Part of a small language model's weights.
Size: 11 layers, 10 heads of 64, MLP 2560 GELU, vocabulary 17054.
Training: a variant of Muon for these matrices, 16965 steps.
Each number is 128 + 32 x the weight over its row's rms, rounded and kept within 0 to 255. Layers, rows and columns count from 0. Numbers have three digits each. The size before them is the row's rms in percent of the matrix's.

# down: layer 3 MLP down (transposed), 2560x640, rms 0.0345, rows 227-308, columns 160-239
# up: layer 3 MLP up, 2560x640, rms 0.0345, rows 228-308, columns 160-239
down227 100:098194139170117081123122102122185089064161126164169109105086093127162156126060121129158132177138182115139131100112185129127081090091108141117209113105120118104101156121074158127086133137125140096160114184124148059147158113117168121103162091
up228 105:092152097149135138134103154138112128111199106111167151113118087137059110171109131143125104104149145157163130108094131159131088137086123148068116114130058160122157114219116140136163136120098146085132156070138154163111099106137130172174198114
down228 120:166178109125104125113054118141169108108107118133145115138156176144114088168165175140120111157124157109148143058109096139082120073132128171108056116085070107150134128147107112130160133100094125114111153102163152127137118107147150153107139105
up229 097:120177085136087108126082137146072127101128135176116116101138138207160112121109156108142103127109107042092096150112114130117152170113155094106110139110151122143137128102102122096116167140086131089174112111094136115066170161068179066082106147
down229 098:098119140133102108045124156161135137108119117139192195180116112080136127091130130100152177108199069109174118178152150078028156097110086139120086090142114185132140094075082182081089086135104160129131106142173142178148110113135120117172178098
up230 102:139151139140145113152157070087114091091156107134149102144110086135161073150154136128133100096150149107065171142129097111249137085133155118090127103161141151117082126129123189088148120117082163170133117182121138124144150113110095170138143154
down230 102:079123096066114038105181132079133099074099130156145124062170096160069128147098111218106133105124153166124131128118164148130121198119083172106078176142159138180126145086146184148115141134199126147158164044169145113140140131118105183070092123
up231 101:125117110213113152158169036085129102141146187111134142084076200121173191130158156131108158100126112087089107153164102079184123122147154101102108091127119129159126139158172083166119086122123106155058145197157156115130114111102169104145098100
down231 108:122100150171124111133138054157101113145121116142080106192125174150171118129104163165107221126156203098126104113104095110152098163115146018134112085126117145134145110187176129120118112119124119119132150153105187044094097168109120092075164085
up232 098:116196169134088111092191140178140094152103137111118094110146086172153158120157098124151198080143133121099115154084070067160181140129183126113113119189128094137132148058126148118089139167143127115103168126127110133116113169050153174065111096
down232 102:119139174092128161107174100116102100087133109098142176124061133108129178138116070124140198113100185112106131126154075085129138156152211134147088063115158086117180140132125144132108130151151186104088124098063094139180162176140103128100177082
up233 101:168160116130064133133113100106077165082097145148121116097161139191049087128160141159157160098139143103171115135184114158117086163135137118175120148095171131094151089139130109169118173177202136136169140098144127105115186149086108102121113154
down233 097:101116117149155106093082107140079098091104134165094092123148126067151148075082176127149127114136131083142116136140121072156141172123111111131105183190131190162140112097126128182134143160191129089165092198160122197103121138067121134094181166
up234 094:098123144155079126118111113143120148090132181045117064158124165103151095129172171126146117134108125141113138167079087159112099149123115131076129108107129115112078116194127136102170138099144108135183131090110098127139096104131158127113119151
down234 086:176150100175155104200132143138147094129132160136153162130146142146127116142085130141130050096156090122157144092122081158183156161108130090088114136139093113119183127103141113122104072106135133125074065162098088111096136158153073086112070142
up235 091:126102166156145107124126163101157083130136129043176083154088097126091115129170158119113094127109101145114177101128103146146142114106129133139142106137141159157151147099099125113155195108141214179106118125104175087126100190145134116077131118
down235 087:127134144143123143110089096135143065076113140088123080152110150120110129132119145083143082138171118127117073119088072132151136129126122080141163184108128132135121118131163152141073061124060116077121138057131103082062088146056093133134074121
up236 104:147088153179079140171174094142132138117091128111160140124184086140126055114127114136112122135096069128127151197103153138117154172172140129150128090126109140091128138113136085118191138116089064164133132152140122140109074112185113067121106135
down236 108:057095179119089110140218164151091096182132093102094134126105089120110132144092053137107144098096089117127107110179123138109162106146120158168176090098104145117140119176130111133134123126139087184163106120160157153178128144104124095140167145
up237 107:158163113145170143077092147138132143137054046127176199153141119102106120125132140155118168076115132184146044142148126139097137109125076095051107123106142127141140139053089074119133103107197173057126088136141116136063063125177131089101140232
down237 096:126094134112077139122133130125104147095121108090140172132144141096135135112149177140117162083128166221106088110111084139121184092141136099199125104108164108136119026094137188121063150136136145084176095137062120088095105082218159142117173219
up238 084:165187144114163092128107177137136106141168162151093101113070097082092143134159107098129118163050114110105174142089121129186138152131139140178165129053075080132174111083182151139139241096183144130092120115120095156097162135079119140092094108
down238 115:139125126121163099118183168109089114151157126106088171089087128139119116118130106085103138157000171087084131101174109113126167181121105163154148089053086112109150119080113169105131200143128154112136099132098083142127126100166126137182111098
up239 102:107124136093066079160129123135152098098094057187113118107124132125082154175064166125102125152114175078124157082108104183049127154102181132130169099165117081222112119122095152083126089131108107155210123169157163121100145171083116120160086199
down239 105:129154142120103084110183108154085143076149115129079161115129091166135173196144159116131142146177134171123146209121106124114158111122112123068092119079113084163150152130108045084117118144163167088162125115153143121127121169149096121091092102
up240 101:101103174129103225123140106109142188106158123096129097130160153121101072120127135123143102140101138104124170083162118137156129129104150131099136141091065073124089094190084101123096110177154110066123153060102125118186112157102132172177150179
down240 099:116094082055082123111150160080133156107122123127104159136122156040113146064136112105107077117143105121158114154132166110140115152115208118101158149046135119097105160137102131161127064084098088126144167109088090117115069201128067114112101103
up241 097:108138173170118131094139107201175091139144108147161126123146096173131119147162148136103126100164047087108107175065078110127122132062138108160097102083127161153157099200160051146101135148140151158144113141146109062097108153138088161156111116
down241 098:157096154153149172155176095164184163140140165111181121153175080132080155128161176057126069089151162107167128128133124169111135192153133146124141180095136141111111103101131134147142126110127079142182093146187175101082095108127118174178138112
up242 101:158140145104130105141174123130113075137078115123070128106082161153102155146161173161143147094107086108066140181133095118162098169184150124097154123123122154115126109185124148124156091143063118126089129121133171108158189100162173120094159140
down242 104:162159131110160195114108199148142145104136173149104150057096130142169097125146132121153117102116097148069189140170130161153111096123141165187149126095149095121109107147065192117150103134065101106102092120158232186085136119111167060152108088
up243 096:086126159073172120149177171090188125175183202170150136139139125090093069127081162100123107089125148102104127147124121134159097209166115122193096114096098097133165160148140197083130147119165148115148128120128156042172152147195190124064135138
down243 095:098103149104131082122126134147121097144198168083144125196096123091115090114113182113149090157110180109156176204174129079094104126135141187192108155140122142126115169147168157156098080134127128065099121079064161106129142114085180109150106115
up244 088:155122129133173096091096147101193114065140120156169114035109130116128103093109110118134152093149120168170098092146100118100176131137104136122232105123094124122166193147134120127152201090093128153104081176064114139143130141081122164107116186
down244 081:081131123143139129140187203102113109121150162122100144111110126129117154143079109093163097110111126181128099134171129115120092164088089156173100131051117113154142101115131183142148095092126118103124131122059156074134093129106093159106085200
up245 110:080110130108088124138126107114086156169099077116142107160114113131159177116124161106100166098161167158169153154044185128063138123137107099147103120166162125124067118130144112110114174073107205092169133145160039102087169137158084093114122149
down245 105:097092178098114109131138149065081083199106086154145071212193116162127128135118139069135166138123095149161143115144199145155131154158110057058145160134130152135209131100165171141117141114138137075143081167114049125119161115194096151116118106
up246 098:058118164090113119103092098143135181094079132125095112175132127062092118147114167141102065150099128228141117092112111170161175121051091086105182102151151133119157092111137133170123137108110158169118101165145107182112111214080094193153114149
down246 101:150148180118129138078128153109143186138156130142157135072165108173111096092139152170118198168159141127138107102101110136121105164145182094157130111093145055083093118158131114155153135135140156143158146099111120088101149067129133095089172147
up247 102:120213159161106097137137140115086139145098124052105144097092141138193149095130190140073132110117134062149137170095170071145109096185141152143080124145140203115136138106136104054125149132132136145112120119121147104131096067149118096142132175
down247 100:147156155142103085101183178120100151141188142133118132150111091146144124147172128084161179095142136105135083130134143147110108095169124164122105216158132067157125145122132098120162094083117146184102088090097154159061111117099101133193130144
up248 098:107105130142131130116140159081003133132117105091109127079121090160159178103191056075135134059108149105092114173183156123123112108168175120156133132054180101130089133162137139132132149077082135130095100155143186153152151134078170137117101078
down248 104:073096137148144134118124114099098150104092083138083131162125118081117137134165061105114083095131163148125150163090118068106109149143144141182119113113132168136154127143146101144129099079089148168117093080155160107075107139121138115137104111
up249 100:211083132132106160169188112103155103154076103151168156097178106068084118084137138125167197148115097159129150065134115036077105111138089123176143098050100173164140157168125102077072091136151088100145157124148091152173058154140199159112102114
down249 095:187087081108095153142126108117156111168098083153117159131176139101144097187149215145143180186149203099128156112051074152166097105150167153102124100080124138172153122142154133062102096104131129136142058094100105132170114151129142177177081101
up250 102:160166148071144124136238158225192130089083119150142109106083136187065111112111153148154116141141111115153130101124123130087141090151112082183081104154093154163161122156116126093099182137085118115107086138141132124158095202091128188108112091
down250 102:117135099086136132072173147127150153087097146094112164097147083174109122149175127132073115151138120116163088111130183140182173088096124088128104117096087112145118151168129136164051144142145159143108088140127132138203083182107122065158118094
up251 107:043169130153126107179129102185157095101105074119133138074107092113193139054159137127161141106163128165099157119149118166133114136170110133180070093156134162072180079136143068154146092069114170147091158097128138114081105084177136154084105162
down251 101:163138121126112152112175127138095188115136020129130177079134108075173127118163113113197137112091103168132164119085149065118143191143147142114047132148155140112142069133153091147113080120069132144122166090136139076112069028165132126122131138
up252 108:109136136111172164143148099095094108126186122149128124129163092132179077149108086078096085118150120105101120163105138150088179131153120136122068085168110134083172135167117132082139152183150111159097142143190136124157085088078153130112139100
down252 102:104091178080093133181192133130166203145145110163130133210156144108164152083087140118157070185138146116102140135127082105092161168143129180112140141138104097149139185089092107179122085134146143189110120139153127070109162089108149154136149097
up253 105:142078149119159077112124102101110171089119094135118149156122145082078193148148182078081143142131151094182158178002151117167120063108112110176137105159182093122144078211095079066146113122086127174144167114121090067084171113153125169153132077
down253 098:151039079146094150113131132101106210137151069181125099145120122114080174117131113129097185184146111132190170137141165175149080092134065109155131124148154109118131160138127133125149142114105129135138120086113120110155136074088098137157159127
up254 100:121115113174147088102169165104071091078106153165116145148151133146132125102144113170103097144073136099115141121152188112068146099194105178142076114140149182149090133063192196130170138115018097089150096148134072159142095153153120106135137147
down254 113:113140108145134121133100120095104074118157103126129159119136162182166153143098082197097106128046079102093137102183174155136123157164126145146112074131130194078124147129151132125158126140117059101176149122186135113148147136119111088136122155
up255 099:083150087077119134173120162107139124116087106106093150180156095084127151049119162120084094137116123145123103073138144162154179109120118140137180087073150097097122038152179076123174065192123092127113113131087147137144074144116086157104131139
down255 105:087096155068123138135181170118103176103045148124175149109154120106086172131128130095191124103106115142143098184161144098158128137110107165165118102113118095120099154098090202105064073194115119123126148143150149128125126142127114156131082130
up256 094:094145080136113107128159133107189125175085096107125071134108120105119159130130126054147126119133142107192180082130126099136150108142162073124155118140123105107121119173130133164114057123129160144178093146136121144190140180154164111126117130
down256 100:112096093130139089140128147154119133098118106157186108149130107075090100065131162104092151115125044180148154171096178176119114118114136099135148082113151086139145103064134090097153112085137098152171157099132167140162138146143124137168119185
up257 102:128115143114139100119191125085146105117094106132092094098090162134083156179104105128187118121103056125134140179137108130101064064145125094200098130135166085124169146177195144149213163198171186140095029142105158161144196130168132183105146050
down257 098:128076175142132135135080172086132083044106089112098141125083102164128131121149045109121069095121131191115141207159112185135048114128185118184206106108155055125124098153135109172163110133135202150112117172140123120134100120134139134111133125
up258 097:080130177148077119122121133102161078177081124131182151109109108126099110119131157096144172101120109074067151125167111123105116075147091123169159119114124165133114098165189104180131108151090063123122076144187132117196089185180106156080147147
down258 107:130166126151155125173108093165140087132135150106074139116181097139152140142089108093164152091114080129092193135141063139190138102122122148151135071117159139130104131135149144185090174118046095165118162153128084165162081152141132137129122138
up259 094:183219143090127123131141129148123150095153128149168106188190133144126131165150104092160144139111142121139091182198137151121150071152171073182165109105176176125151120094112145078094122142107083124099144159143097112082124126147105127188123093
down259 095:117081151186117086157155108150081107119103186158106192143115156111117160157142117108115156166166036105173138120060124138092131162209139164150157082104172157178112118097075125148167117168137084121123145070116111125123115161075078113190106079
up260 103:096099115119104120129134122123127121122080248139157111068175159185099094124180110099179174144129165130053095117133146145110174129199126190105056103168063089141124112127151075145094083185146163149073149154151098164157158151101135124167133104
down260 102:175127086128145138175115125140158091180100149125140094136195102143144167106130109159091111096150127069146140110076111098164199118169140173127070113201113139089122175155147089149162118141098185182097126101124098141110072133098157173126136145
up261 104:098153107140083137148124184103117092127118125094065129147101082129119100165104143139084110133100143096099091138086167152130225187160121121167083113150186148161158090107115116074129105121076120169162104088111099048123118090159144158100123142
down261 107:145169166093115162127227164155127115171118127113097059132122056137106134201151109131100130167101103149139085131092168146176175162101135117163090089140115175147183130104142145121108113131124112102169171131040135091102105151114153162175132124
up262 106:119097095193156105109142080133074134121142117150079105104100136106166125124175107169164127102120131118131121091131109140060132121182161103098118126143125181070107146086080115140056151093090126183138016102106126116161182075151097129171178092
down262 108:150075142174128121063175116136084114142149066142129118137124118184169104167119106094129118080204048155098134157155109083161131122200137164087149155143095102157156078122078135142159151118077135155147121087132168108122107092117120099100100094
up263 092:093137148122122114094155154112112081111164116188130112165134171112115146122151075110045127098120091088080124133091124161172085125095107129086105121085099130110102143155176119083109104137150123115173132171111128144123108095119089089159115179
down263 089:125146097162112155140099084197164089092107204094164126170135197111124166111127210163089111142123095165111154090098197136179152130131089124041144162133143121145163155075098145116146168118135150014157104170038160119161162158140138141094150081
up264 100:114126208112136127146163154119109184119170112153191128131167130119155104142098108124108116065087126129113131209128076143179147107117099139127147115056131172128116051141179133096038112178098132095126205069143100153112120084125161098136187064
down264 099:156184152142167149101145096125153118114152123175151176131180101099162117163145111096131135142192135110117111145183072173091182132150149113184075136114085121055134079109149147162127107094057132137100142091125094059122151099144112093146126115
up265 094:091100107104137132155146125118070117014191154123115113107106093099098111185126163123124135162110140142143113150144095109063143042153158137137177121123086129071173122101158137112109107029105105156104154145088166109143162080114149165166085111
down265 090:156166116118120111099154143096092130097093084161121093114176144127147131099154128094102137182089112148164135136119143084179109122179135148122146111080094149100096108103122162115098108158201150126112157111145118084143146126142146153127154123
up266 095:147192184162149168158138130158119102143130154098163098097142103099147127144099096112132143127120160125152143085118163152189113137138128166114094130129076144131145100121169143111173067127140136118150132136172108137182174077102122056142172132
down266 088:093133176133159143115098083144117150164111193104209116189169158213150152136101094099121130174123114133161126092155180049110165097126183159115138146106082143144183174101083102124076124159171103107117147122119105149126098174152107117105184140
up267 099:177118098169141110151157111078096111089117115087150145124131177124111112120088163104102096130121170086050133140138136185121118097140131144106139107076120164182122162144124168149129113128101144175109101093222181185118109123120152131161171096
down267 098:087122118137068104202134148157107106124123113140121168180156147113141124095114105159113118109159186108142107090140080170144121128133125131161116104094092129184124188112152156126167186104110136165138102074093127157105156099057101130178138088
up268 108:144127165108142143084084148181107088119139086119151146121167142157135130097161125091103088085143184149137144146078187191126100159116166124187177105143136068166104145123176133095139071112103190083112166096146141131112161148161162148077198104
down268 101:107158111096159132088147156150132139151134153159145133110110180120154123097099093050136104111134109105119145138161169134103099099195200137177157145115120075155097163155156138148140109084038116076166138132146154176132185110181157159080139082
up269 102:109145129128117127196162079197128110044147109150117167128117100081120082100092139096112117080172119093138081141120137108129129119094109108110181109155125101124113157189198138165195084146109075142093165143152099094068086118040124116134141139
down269 117:125125127156116146113155154133099131098151189162164173117172052078121109136171160100083142090081166095094100126143150114170078141097110149158136024155157114117113102136153129124176117113127081090123170146157122139063113108068106098129141073
up270 099:121166053159090153095163122166103169181141181141098129089155106133126132115134092070186141066136058171162110167117102128116083136114162042153179109118139105159155110136145112093119122195139165145105188166119122121091159126131157128120140121
down270 098:202145129132156130144125109160110162094094124129165132106142088146092113155177128095216126109107098125095055172148097079087140171131196082080108150145129115123182103112139125164098135143148100153090120124120097132134133141112104182158169130
up271 111:141143151075038113134122092136106164069177137143154101161075123125169140097118101128147076068119118148107092104151138160106110165145101143176136116153072148097113146111149126140109175115153133106141159160154125123106114140081154104097122126
down271 102:112144140080097043144131106149190156088144180163200128133159185116180154099172136108093120188110111072111098107208133073127150216123127103135176127142101124112118156138119151112154056125085127121160104117185159153162083173139158130095170155
up272 094:188090118143151149147175157150107108113098131104150119158098085103110178147114125113084144121104153139170071155143131130071118148138129100154133122120103201146102131177137131126101105141097158100154157134127085091170112105084082148154153085
down272 089:091166099152151115138156143108101156100108100162069168099075128132169125095106115122116143109157146155165100125115118172160099101146096113151082166083080136173120169165140120169150125106173135120102143150104115051141199070165103147175166124
up273 099:152134132130143157106091137148179119096082126090153071171143079112126120105130097121141160152129125149116070170222141155217101131116190169159130090118098082101123086076103076073114115117155133105168101149085128137137132118145159110125139171
down273 101:117136166123178052130119129193133097158154087109154118127072119162070140094126118087151156089097100118152116124160181150097131074143155168118063071141153159129170085140139154137171094115172087143163158159188119107098176104108118095174151111
up274 102:156168124134109136101120143100175069075143099050133197132140187139109139138119161136176095151129117104119077086179129104190166130135119180084061125145128187154121154095130141129117085137059142123139091133100148121127121141149133176099107147
down274 098:149163145162113180124084137103154127129144119103144093097138148115126156112126137136201127127159179098135115139231111117206116102111085131034063176139114121127048158118178117130099137116143142099120172084098185115145135130109105115110068119
up275 100:037176161155111153158161130180164100118130143129141084135131091168202085109153139086118106142142156148155171123144140166144101148111145153145179099101125136120123185145108127145115131094119046149061076132176130113111152110094109123170136123
down275 095:096172082062123131136197123128127142103111081145095144140042103187132073173176088124137082182142102136135195170161134131177095109074088072146184172078131119062094084119147185067155129080156123139086151144123159100069121120074140148099080105
up276 108:103119141173067145106119157078123121113175136078145153138115093126176123119100113135059084106073097136167089191128166128146158178080099096150135101077154103121138124101111128126136130126125093168118180060086064160108092142051193159111161130
down276 113:114157102163048122096126143109160142095146123106190167143096153024166097145104150167103109117120167121128125130159116155132102178123136152133152139130136130105171111141115103115117135100161112077123179093047114096143132094112176160111141100
up277 101:165163131166141123117094211115145122169136145075142136145141156090142148111138184097126158124139167102147137088044124131145097134093104161124210134179139149076053133078119106090136122067133104131114133073127123161090103162096097168102145174
down277 098:148103132100152086142149156161141147179128128095078142160102165134111138111102127149084126118101138132127134103149136137148035145128115137110199162081106117137111133188173143200162153090112087140167114171171179142127093106152119122198153091
up278 104:139145160099132142123102146095122092086172101133142155114133104108107108151130154128154139184130101219150125101130113148067063148116156158092074126166148083163152140108117114104178151089164172146161089151106159149112079131119150146189132082
down278 106:086109130119146108154069083141102130143163133131140128160154143062086120122117169170145119130142067152168081160096146085124077143094091179085111150133125085171152150112105093132128159134114120157159080171128154133138138138101043120156122128
up279 105:104150142177134156165128141058160173161126112153124141073138097077075140128154136194134176146131177071162057133130113125098098108124183110145114103141102115113053110058092073180099108125085108161127120084088099096152104083141097120128163084
down279 095:134124109074094112132137088120113151095107124162107144139103121096048073119142108202132115152148167067137103126118092184161151139168162145118168184065147115107088129121103117131129100171171120138153090111154135119115152135089135088133129086
up280 096:185146085108083099110126183112146164088131107138101076091061134153136211144090127058190139118120131065100134083064116133167088084140124167103146129178108112133108076114185163117189140065208118133104137201120090129155157160136119109089136087
down280 088:102151133138157133148111188121130134160116077098146056145114178127102147101137063153170126141100142040104130149121097170089129133097136118096146139165117146102092102141192111100154198132164128114129156158124127138196148089141090128165107183
up281 097:079082124191134058162132107076162150116077096140136146106094145131118185139135084124076114113100182178133145099133096163114167118099081143136116107084092101111105165186171068143078148173143141148088213126129167139107126166145079064134171127
down281 094:076058149129114128137161101061124109097125175117137107178104154115140115046117081146141127182118126130150113115121123157179150121128097142141088078105080126148087176125125123095085137111158150163150124195134139161151127119136096153098147116
up282 101:132123093085091176125122110081076149169112100099134157078112125130088121117133092104126119086105094090156135158124098126097145149145146094109139086164150112150160138145091062133137134156088157109156088128199145152104155130121144150140117088
down282 099:130139119053115116054145156149140086086143125146120117143164165197113138105144126169126154112104026132110133130120129157081135158145154130105154116168177169116139154143100151180173168142136117103198115088154086128093094093129119058126126161
up283 103:107096145104122107120087113167078113080087133146154111079089132118163137118121116076083118157141109165129093101097148175121078145141155155114124102139127203166135098107139098118092109103109142160201112148087160163146147153137111071090095108
down283 102:086120126123124129196091162135115089175087129171161113178130145146192116143143184135080131149125127146124103083148109152128102162126098173074098113103145143094134136115124088135133153160078087119107139099106135134130077143124060096064107132
up284 116:196144093090154178184119134083133142151154097168151103174122149144146120161157165154114113152154136143164071114169091060104137161215130113053170142107168154105134120056134160165131129145159101130124176092054097148106120163137131073095103104
down284 110:146167107128131145144150083099119146133169139093120163154121157101116133105186143143101124099126144117159124194128129110133132117168145146056162112081183108107139068070123152134153173135121048162170111069097154170127134188150159113107157164
up285 099:139110123143131151095145135130065183118144106106108107100094133150124162127166138102087121110121074089131167146150181115107110111119172170101181123165131137126165090196092164053123106101132118107117088188198152123125099071142112079126130146
down285 109:134180108131118146115178106098144126090196106142077106089151140172090145144107172203154115132128137145132117149119109083077122089127162121098123114163141158138133083185140137130167131120120138106134098114179098100064107191124134144092137125
up286 099:092110130130088130137130156116152166162103184177172143130129164151133129092116121120088117107119083099108124130141153106170147078073126099084088149140108106061111055160096146124155086162159198173098088190104136056143122135090136148092146180
down286 107:125138094139122097123110116098150133148135189101146184150138087150158169134138104101112129132131096112171126111086107108136171136095108138097128131130167106101122103208083125150115078136124141076150163098148064160098143160113151134133129184
up287 098:120149178159129133163127110138092115115129129165193101088165142080128149137122077172137085110122160193170160119085078123132082087115092132180153142148117145054144143150117097156102113128159149112115132148173143061104137069121122113131179085
down287 093:080136137171155117163097071125128104128169144121094099048092157142091137040076112174156150094139153109104152147160138030094100105152145121164123135165096128137144110111075108178139128146112109082090108151072137074117134121107111106062117141
up288 098:114163059118071168036138181126128151091152135071116136142117159153152098191134171150164114125110073163076155149094146082162105083170134165162114140128113118134148144097119140144135162094086072121101092112118113141144167148145127078080110145
down288 097:109124075088136152121139142086101096135068125117079140100153105195116036178107195161148143133110161121080121091099159126099104145152134089161107152153121137150148186124080148099117125138110123168135122148099161137080184184138122097117093131
up289 087:156143129130159158123176147149156192146139145093138074099091127118071124100110125090157142120125136078116100131152160126131104139102099111094099103141141140129155087169093124173130121139113079175133090116137142076100173088146124099158086123
down289 089:149095105149155165126102155097114195151106127069154126124108155123123101143098157104097174121112166101116190071120163129118093131119181132106055069133147136139083149091146148201131176112160084163154126096077143144166154118097113091088116094
up290 115:123149135125130119122092139190072102090087131190113122147145115073100094101160076173101159124144123074172095162131123131104066109128098144076143101119152157122107149132120189150090123102156172127158154168130118164166144113174179088143095125
down290 110:106147151151166100133100206103120157141114132186157145095094140087230096110133094140108171093141176134126130146226103124113119149126117105123158097113019146131080157129101145146131150139108140113184101175135177109119109100130157165179128118
up291 096:093125125133172146140114066182120157150099143108114119129128123193125104132117186180143144130125110134135154134128152114094154181131125094079183128160111128148126215134135146190178148166141178148112109114172137107080113156147124062117122091
down291 093:103127141117118109100083161133082165131164137173135126165188125144073095120085131150109098160129057175126152115170157140053114141119088103147142145160169190101126107077078030093139064106137138092086098107146142053106082169138107089152056146
up292 103:141207143074146134171157179136134124116096163174164126143158175148079089137159112139129075128119103136125150111131138139148148103155136135089128110145124115144147123126121117076136126187185135140122095136138140096104159158112099082131094128
down292 106:161099169105129183141123185089171089116130124148150129154083163178065117131093125132169032124144139167156135053209158112146155167127117123153110071112147119082136109177153167125109088180126092185186138171140152117151211137152140096127062046
up293 098:138094134160115079174152191152148124112178054168166104128153080121134109159148052074086095139130140124155083152113103150147071152100125045142126125083112142133158143104116201097120157069106140148135135092153139073118055116152110122128116127
down293 091:170131128125077182075094033087108108076157176076164170143133182187163109141166091140111176159119144144134151118096148137131160122117162155138164191130077134145033114151149108178085099185168131116102158098123154122110135141158124146117175175
up294 104:103119107187102166188140128143124115116105123110117135109096120123110163120131131090112080162118117146141121093114159172098111169047152217191093134142144114110108079189135088132133144181181153168188150101136064178130129132107100095156127142
down294 096:068086139134115138161081212192156142087114112110066096221095145107153134102138199182142097159135096126163065177143169131100141144063127145115160150143081138125120077129059094185166139147174154139174133168118134145154102133157094157151148102
up295 103:073094207107150115158119059092111097150164187126090136151104145116103131102192132158091080098106081173094165142141153148130174123122149083165135118142090172137087124143121098113142072114153151108103117121136184099119146133141135131180168133
down295 101:155116136123094118174136099094124129175148126093145113113048146123116071139154078157134100156158128129090138152100107139091097103093110128171124112111150135141168156163046117148098157125162170122126087146098172113086155133116115169100127125
up296 093:128061150160112101147136138092207153093133082174159139162103144119142161147088098174178132155104101093159083136111138167100090112169127093103152112104152147075068124155142182091108159174155150162125140073146190079106140084116132131118152185
down296 089:104128102179140119129131110128103121086094133168132150177102139120124155151116146113155084122164104143108140118110189142124123135107156038112135160101152086137114127075084170120073168132160121095114106094122183171145122061150125137105080132
up297 101:123139109164081146110125088126102123130130129160108154160156138128157139134150142128109116172094130086128123168142072141120070172133099164115098134178155114132155180127136155093138093117139117166170138090139090150164199124106159144081152097
down297 101:099140097146096174076128143097107112147116126071177134142114088085099137102163046156118079116104042119148167110135087139116152083159101067111066076173161165089160140097108171170140137092067086154172143138104117089081169120102130163096151131
up298 097:094118126103099156141120170123109060172144176143171120024146089109163147094130101075128109163113205179109158150162102125124154166103176090156162126063152107094161184125138085097082112161090121129080082114130118165167136146072041156144163161
down298 099:121124104128129142140113138153096163107060089182138160102146086133115135118121154127144134174128166148125134129139126145127136129142126101110151191105121084140136138152137102161116123143136139107171172108186128128150110148145116130131138127
up299 096:117088073088154169145121088078163186096080110142044128122104141118145157131159154166119120160135110146158090163104085134224100076171164143155137108176163138105118140159173071123103048169154113133125134100093153128149076098134161090152185128
down299 093:148103111102129113111116099060126131078172094090125079133088139132157127132123099145098189166183127069164047141115087088092126085143140125183088208147093096144118160120063070157092095208132115112122186129124137133101069131099101181140168169
up300 100:150200144115103138139099177114136164122116140156025102143150090174121110138189148116086127195163142131120162111136097185168087152137107116159123128068093123162174112110102136126123107098167098124140085113066115135099135142099139127133150092
down300 100:098180110088142065125099167121087113103165120125100137186103136173141156130103120059164151132082158094108155150170142161175119128136043145116138140098166047107137117099174096122121136153143101132109081159066160125088086153101101130146093070
up301 100:102144158077132088112189080132138173127111112201103132146110117170123170123178134125160188132116108118097136153103058051104131130152181123167172123165177070023171095101153180141096134091112106101128097147142137102109140164094059122072166115
down301 101:078144153084114096104121157159115150187119067206174118124093113141088172130116122107117147169131124170077102136146119096102101162162147128158081090136129113124166089164145124166145116124158138122128114104158141053114156132101130144117154126
up302 098:166125082083102120133178132082202130128145123164115158137176187180145162139185149153120129099116119156144045178161147166135125211117126125095126129186094120157145137129153167150170122164126127090143156166152105116134124088097145136120167168
down302 094:105133084111160137131108155146171109173110144193174091101148162143149189139143208135133139135151131140148118157115175106144104151166113131108107144167086141139176160124136203130144167157066080089144159113107157101110131069122084167169168129
up303 102:083194136131109142116125200155175118153158193134139203116147188147158132184091115075165110142100122128133132131124188133043103162143117110213120122155105101089138143100171113107087150139099125106103153159075185124074110049206117092130120170
down303 103:124145123117145113105174077173125146139079071115141188101074168135186113187143128032089103110137067092149131127177123157100177149107115160099181126119091113126173140138139108139117141159114168119194123148124130120105155103168103063138163130
up304 100:133129106191106113132089099136198169089185098136144123136120133120089130091132124166132138112124143145098124149140109131167140079179119102133109116088095102124114165130089133091213167149140147073140108121048139126126103123119120159129062102
down304 101:143117072083133134103185109075147123106151099133144094135142184167058087178156088130111153067134139161132067172165121115151190118149164120188107113155130144099091114131093149110100168112179075122117113138104159122163148077107155140102193076
up305 096:117080124188081099109182135135079113116157143122120124132178093169098180148160166177068096105108139112134152138180161093107103119183126102198146115159172124131170109120097132082114088113129099122110139138170153134111121080101170137107107146
down305 101:131142180112129152064144141114110155109126097142100109108093095151062149146152119143129106219140175172164126067174134145194118107140194177084082114103107133107142150091146156096140154168081112112074116090172108119094072111145105099127148079
up306 098:090123115082135171137203078151153167073114161173118159126075171182111125110135123165204101095135154088125101150124137100101091133111140186146145109026170133136166161093143126075145156171180100122126153153125088101113093096113184129160086108
down306 095:099088090119107145135162139177175169104183098123058111200161130128143097107127115108169123087164102076122127107173104145141100121131104169102126174108118127139154165170106093098152159140127108090113146089142147166077072057117149143183114161
up307 103:141104141108167168160137143155132143100055130124150142171105127159111180050142079128159120127099107073117086125122104127187133182070106159078111107174106146168116083121136139134129152102123148073157105131103143155084079164090058182096131125
down307 099:128083148123153134082171149185138113104085094149211096117159099097105138125126135096113160101131210086077146143225128139172090132068122137114155072178117100152077082110134075123112134131124117129148149192118069146144063097093097145143116137
up308 102:139208106072110112092082160102087120148149114123093132112157125123124139126088101092103093090092150140196120145159165132114168164166104191131139110117147130206060087108144086135067166174146146143133114163152120130141108152129077105131155181
down308 093:101130116131090104109131121142119101189158156133107156168126142145123131123166112113123140146170127103089128162127100146112127129122148152169194136082086132153142207149187187115062147174092129059183120130158171113208139096175099110072100098